Weights of a small transformer language model: 10.5M parameters, 430M tokens.
Each number is 500 + 25 x the weight over its row's rms, rounded and kept within 0 to 999. Layers, rows and columns count from 0. Numbers have three digits each. The size before them is the row's rms in percent of the matrix's.

# down: layer 10 MLP down (transposed), 768x192, rms 0.103, rows 571-602, columns 96-191
# up: layer 10 MLP up, 768x192, rms 0.0979, rows 572-603, columns 96-191
down571 110:475509473485479536487468516483505521473503506491470543513497489514537520486506529493518501492561520518537522508481562498481518538499443509514525492486479492522508521519431503533502542526496493539495413482461473499482534524498507548501489462512501508512490488530494493496495528458513532530
up572 102:499496468493494438478513535480500502490460512504537522515528535514515531491463470463481519513508541512453487505490443526520466552494495521452511516496478485515447480496485472519496520483453447513514485486502541520504507532501490437510526476464489537560489527480499495494519505468502485524
down572 095:502527523463505528501516502535472453541504461478499506468505502529472509519527491528489552494480463494521561526514493505517473487472514465510486481509516534498532459504494475495523473509539494472512481501502495530448513433485485519485527525478515474443501451490523547512426538501509470495
up573 102:465540502512510510508509523496507532523477501520509498480502487512539513496464498514473525489493489540474498495541506519529519521492502515473439488493458483468469515527536514469517542483489483460537474457458499529512492517500513499528549515507489505492507524489523435477520541513493541520
down573 110:524485495529517551521470499476538489478528485497525475472495528494521483545545535511478455545512499497525541528551513484508519501555497504531521529450557508506469458533502512503496504513528501493482529521508491517475488531505515525487496447547523488490505488517489498517441518473489479503
up574 098:469508522478538488530529496552488490497465466537532506533509523526466481496577538513506527483485503470477478504528469520526470537503511484503461538485477520521497527496504501474501484507477527480522483502516507511502496521550517540453526579569507488492494524554506491526501516507541476504
down574 097:474504472478493526443505516493518489492525536507500474484533485524493482478443495548542524492495515488543486473511557487470466498511471510523490508510537515530488481515529513491486506529453499522505471513551496471559537497472461462535517484462510484529535437444507493511472512502517519478
up575 101:471473538524547471514532466514500482477497501491520476529510492528484503477520483481505481441488509528515498470446501488502530492505472491461452479499520516535556492515489505512511486501482498488454498502521490500502485489521501492490517521472517456518477518494475472504459520451483533504
down575 100:510514491494461513511516524466492473512536527528456480474477500499476518477481476530477515503508465494464460513476520509529513526503511441541539456478482480464492472518460455508502478517503478507504463484451485516513506478462490495504503460497468518499494502545521468527555523498502508516
up576 100:506540485483503475484506438541478512474515518494508484499515474496504513518506480507450497490507495494505512489509521516505509495482514526479517526432565476513523514492537474474521440479444534495524488525452543512532497494529509511436471457509501508533470471528517518503494531515509486513
down576 098:539521532474524491485531483516510462506463511482528473506496466529541542517474495508501482506523473524532465504453496512520530490493484522465512540528500513534493540517508492486437542529513521531466442480530477512480478535493540504502469505504484446511526548560497483507457520544462540460
up577 092:487506563480545512521505497530531466468528509518492475487497501473459460486519488455465526512495467471451518483529488509517487502534497530469475537483530513483492498520505502468489523487504486487530459476527467518481496543527484513518490466538526548522506479521501526486518525536504571496
down577 085:508461493479472529513575477498478501541494487542540533537504479483483493447514522550507502493565514487483487510461463509505514487519505506517505521468489517439492494513469527532494501519470494506515480480544458494488487500497499489514504474488481525478522508498487530512520528480485517476
up578 103:493513509520494489501520478488512532436473506511509497494494540520511461487540532512518523527496449498515462550492526523521470482535512460496503538473463533497507485526524525541501514463551515475504493500467517489461474502491495521490495480530496477515480524466531539510493481465526479475
down578 106:504493492493528508516502491499504458517478495476516493457480503465513486472523525508471585515493502508527535483529497517524462492502502463490502472473500510492520518479478470498524489495478514493490530515451529558535475528513504478501516492515507491566528556512525469499464511477480535527
up579 104:480486493538459475490468473501516498469513529484519548466491496495529470489494483492480528502496481500495507487488501504525441519475506475476478486480541484482471489491497460466540461495444487519526444465476527473468473505510520516503471547497465535516499491492494499472512461443501518485
down579 099:536491475506507535461483513463496537477516512471437490484482506453524478607487489507514469521498516475512518484490512520484447510488527544549510476461506481508461496499507510530521513512470504513514506517478527514480513488473464539526497489504507513476491499490476481445517464431515493483
up580 096:483507485476493534536519491448501527500497527539472519507504511483500537502474440489454537466494480495471561485521473534518462531483522464467523510477468511522477537467530510517519484498522510490492504490522529518458463442543485482514532501466512491531486494505480537482491514494496491495
down580 104:494505502453485493486466472469472567550522524479537519465499488494495522494521465501455504520474465513525454498540500504491458495524496511507495513499531514485503469500543495493537512483496501465534462531473471560496487477547501471509488510446524504503496512518505491474530471541508486456
up581 106:513560524459508483528558516497488522506487529511465469470494494471493446505520486506500512524521482478493516503558479475546509499504496520523521511510530516487501508480497535527522494511482478479531474462486465495508470506503456519501526536525511493498483445470535495496487490459499495526
down581 110:545520484491485512513528485501483510503522488490522489508520525493488436507485515532510497527480463487477464554502534519416467492561510491507520495524505522483497463465505495510519502539499511475476420495538452469555536510502482532485501504484509477493480485488519562521535525481483467472
up582 100:513516510514535485511522505518531497466461514510517522511510503520495506531496492510491525528478451520494492469497483537486523509469517520478491522469519448490510487485527506506492488428518528489523502527548513472471466489481483517533472485482513455533471494479512530498519511521521540514
down582 095:491490451504530550539474500421532488512509525469537523509468495499456510495477487537494516529440549481534468487474514512479537500483530465460515478433488533496479489490542543512486454476522494489543541525493482539530512515483496510504481484475489469480487465527482501501503509506523545528
up583 105:486542473491485517506552509496502472512484544505532473502531531465498506438475507487512561513502467493483502526491546515506518503495492488463482516497478480506518505516568545489530514510520529484489491492487505509503477539477498516459542480507507531494471489536508524514517531519482523486
down583 098:475466500486466505484511477509481485525427477519468523467502513502513481483505510502551493499507486470486517461496476495526483525528524517538495533514518504445499492460523508510498481547514490481483487519460539487472531544513482533514513527502511449533502449524528534499557512507476539512
up584 092:504500484539509464529493534471496527501506491484518499530490466519507516498437522501512483487534514467482496490478497556516507518469503497475492495460499521462500464543514485552526494544553459487467521479495506480546487517555497478518513515503543484532465525475497534507529503521504497490
down584 099:490534488517502469461487511504487479508529517476518497479500542498485503469528494545480515486482535508502487512506469494501502522502473531488489500528505489520528512511503471461490482460505479533470503486499484498497540489531521476486511490503475508529514526514486534520467497492529485485
up585 093:531529518467525458498474455501488485509493478523487495529478509480522511473476528510503507529504495469550561496481525516519494509486507515488457499511511542474476448583544462505480500470484463483519506485503513505485482527526464471511509493470459485528407457523523534476507524460497527507
down585 093:455462452509470530492526512458489542495461529513513517473540474520440492495477452500483527518483482499470509500507550566517470521489538515534511494456521485508476506485472494523514503506484493503471465521516431499526469491478526489506444471563542495488551533518515484470534495470481485500
up586 091:481489528478458490538536482514485488485520488524522519564498480445515517513528506509492472489508438457479547471466518507532516515456485534431495556493552482478523480551516476507540478482531485474465509486510493463510504448491510462487481476513527489513509536447531512517508483483519524506
down586 085:496502504523494495487453526503455500486540503454482473488468507510473503545544492520533489471493575471457488529516487493523519493532510487488507439498530438517495527465482502509486507513515494497549461493468512559476527544548553493543451500508469481518499471510473499507516494486472514488
up587 107:471528500484471463506542486476510517505469499569582489473517516554506507512533478497534505477520501504493548499475506507464516479509489535476477514499509540494433513489531515480530483497487480482471491519506470492498449513531478530459473539456507538543481511495492490477483485469502504505
down587 103:537503532502464559489452495470494506526534473491535477477496473505516483513444504481513484508501494464528512505514522534515521462490480508484495472498504504517505445479518492535457512507502497510462511500513487489471460465482503488529526528481477512466474506521505476434471501488505527511
up588 107:462540472515502499486526506540544505516549504474528469517525516469547469466485489496540538498475500500472471511531529490488439518481479494488453534477545524500502507492476521466532526495463503463492497484484473469493484480513463499488456479507469484479481509514523487504493494448478510508
down588 122:536503478540512508480475528503498451501528518493473490559496510521508498466539480522471517492480497515511508470494529550515472491540495509508509482489536523535500539523455515493472516515502519471479549520504480474537491498529475518480509472499478477481511508493451493473511532506490504489
up589 100:440533502537470485503554461493515523540511529520524518481493506492504486505449512501489501532542501510478489525499485543550500491530503506493463498437479466498484511538508515498459479495458481526494533467527502459492488497471452534468524526509549509507485530492468497491503478436478524538
down589 104:520501515521487526557505535533492523482500452539506518520472460558536469446497510531500505500533521483514488468501494457519536444492496477508515477494503475471516526508498530468534494492518486525534601483479485486491486514479507470481500515517479489468521508484490484517498490514477467496
up590 099:479496527525506474497506495508533436537469516489498508528501526470493558508511489526466496478477425517480572469540500491498455504499481522508473499504497507487476442509471518491515503485453468516512480441493462483500504524466479488518508479503503536517530525523510496484507532469519464536
down590 103:507470516454520478513442516451473514569481458488476504494520475469484510491509477483490488502495465482478533546508508497470506528491500541500493514483490494566532525495477486506477501540534465490488510531466523458515481473499465477537527530524483469492475529472464522509486523523483518488
up591 103:450491493540497482519527504520509454477514557528528485473526539532487469503468502494515528489532457492504499491517504471492531475467498513467485501479558441475526479476520540502499493487452465511482481516506479482528474487593487480501461500524496514511482498515509515490477534476505557535
down591 101:523457484492507477526485494435470525513516475483490532550497538494499498483521524497480534500511497460470470521498490529489503525535544513500500498558539489512488501479523511510532493484506475493489496483490481511469471484477507464522582529553528492535507478468480470494511499483528502487
up592 097:497483475490467518526479491535534507470542558516510506468536511513502488513535507499524493504503497533461475517534515465498513489500508557472469482478514507530550556481490477498520449462497502512509486521508505496475459483483511494462504498515484536476484511535526459526446507464506504506
down592 094:545533529480512482502485496466492457537482492524516497471511488507466470463507445467543503509481484539501507521505493496497507459492504489488500503440477521496471479487514489483462513482517462486490503478478491469538481526509463521524482508516525493500478492546482513456493531481490509470
up593 105:507466511484500523513478485549521454469532482523558512481510514484503528459519510503471516514494513522560522499490517526495517485537447538485454529496517501490470482504491485452475458459492489501545486507444491490526447488486503489469505534497559514493462521538502491522519498492496484534
down593 092:518513494490480511477522506460464508517508491505489514507490525514490496485520505508497468499480502476486438528512489556491512537521503465500505475584513528485509525518524508471535506538478495512519529464522470509495539516473457483543484500482479472506523506501516447480490537525504484512
up594 098:473477534488467501549477437505531533510524531513520503469503519528572475455491524532483514502517480468477520464526465519525517524466523525510527484488460502528465499508487493500531474513469519516522476487498516518496471527508525477448516492558525495510480492542493528503492488527522526498
down594 092:483483491525521478506521565492513506455533533505474488483478522526463523479503511488507527478530539474516533504478494524521522467518483473519530517525502510475499521479494517482461517449540483542509474434500494526475497492502456429489524521488470514475522471488527514478492505520489470476
up595 103:467544511508513482520562504483506567490444481551541530519478480514533483451538514487460484507494489465491519545487556499542470473528533511441509512509507508491468499557533522479491483491528470483481490486513498478501494516479469526435511536493520489520504522498501524467507499497525531527
down595 095:560515542460498486503544496478457481516487549467517484469493506480481520486526478484518488493496487485492491519475447532513489511495490533508511531510505517513557511501482493536498489509517480502488510501437451489498532509490470511496492471504495526539534507481492494485522536508497509481
up596 103:518539512504480532519481509505533464493506498503503486545505513500539548507489493501482483486538518498489497504521478477494453512498536539538484528494540479514539501477502532513539497496493504491546468468533484481507506504480508537515507513516521499545500495542508510476476516475543520511
down596 099:493455524498511516491490486460492496491558493525483484489492442482543459465469498535493502497529524463493524419509528481475485525479531470556508497517473501519502469522501561509509504553482498500504467473491483529500506515474482490494491482509517444503511502452540493503509566467499482521
up597 099:461489499447487501556484488512524504463497482531518473518502520549494517486537477455492490468466495472486525530507516519496498481491506466518488465486508495469467510478521497508573479485470514459528479466487528496492494484524492492493516507532487475483471461504520464485510481489526529496
down597 094:539501475515521490540504501487470525506492534515528500502546503507494467527484478508476473497477529465473510497498511478480535498471512505528480521497507482534544514518520467497502525506481500536483425486521480517516534504482508520446487463529517506509433495516457519525475486518493472508
up598 102:505474521470510509493534472547501479508496530513492491535521513513514538471526563513530515517555522509515475540491476507546471479505488545500471514486579533496489468530471493503523508497503504505519482465461499476450472489485507460531483467520510501524475508487492499527498502474525492496
down598 096:525483520535512475494469507480516489513454535498467514540512521518495513502439477546515510495495527495497564498504477531486512517503545498532498498447509531507520505541516532527533500492479498503514498493490468510510496469513493488509549489526499536521486563510482483493499496457484499440
up599 113:494513477485496470535498484498505495489518494602505464519532490493496503509492514488513446515486466505485472485535512515525484518475508561498481517506536460496522475508540458496515484534473468480488494474475503504485486497539488513499540490431490519515471517520482495482499482483510498538
down599 117:509484521492531493510512519497500507468532482532473486452479499502513514507505521520541490543467507528487512507477501494500547498421490539482527506512446489476522510489485483503459508483488489489509492523470502539510528541517470500531472522460529518515503518456464495479475489511494481518
up600 106:502517500466524535509517485503534528470480516523500525498550524470501495505533523505491489528493508542488535478526506494482473497493477436508510511480520465503534493545494487508494505496495510486471496469538510438503492519501479502494512521558498522528493521486473483504502491503487501501
down600 113:488462484477491456504453475529542481475506496507477527499475528550521480532522484535488481494490517568520519487517474494521567491503498435529497490457506492473548497496542498491484500492465528513521493533543528511498536485517501501502487468506516522488511528507509483478489519488485520517
up601 091:532485519456499533507521509548544487497507527502523545490511509520519534486498468489468510507519509549493508514524529473507461476510524526536510516497518457551515485468479466492458490551470507478528490520460503477505488502517541523525508509519524476471489504503525478562557505486506487501
down601 096:482450504529485480508532508481505495502488494488521489506494537492494469470515495470490490513494543498534504521497482525490534549509473468466519486513483501476501512498480493475562485459523466497473520470515503526548493434493445530495496519499487514544521480462508514446503486478528484521
up602 100:505493468482513463516551485498503472481497537523484491496522497510482528506486496452504513496499453515495496524484517503508483502493467540467518509470464492489459485537537453540516492501518447511531496486468508468486492484590468505484527510536525519488492475554533455464487501462495533536
down602 096:482487501495503531510512531518499490442492513455517501479503519533527474481479514524483479477468510482509444471469532484524465475493528475516496489477462526511496454478477511471519498465490559469509534526490501524488487492480549516501488507501521502483526494522488520510509521495482470498
up603 102:500536526491486492510476471514526513496508462491516492511499510541509536449523451521514461499506469492502529469514497530505474510505470493485456522505496462522456544518485474442497490490444455454495478515526481514450514470487521518497538479520500555554478511511530484515487496517485537523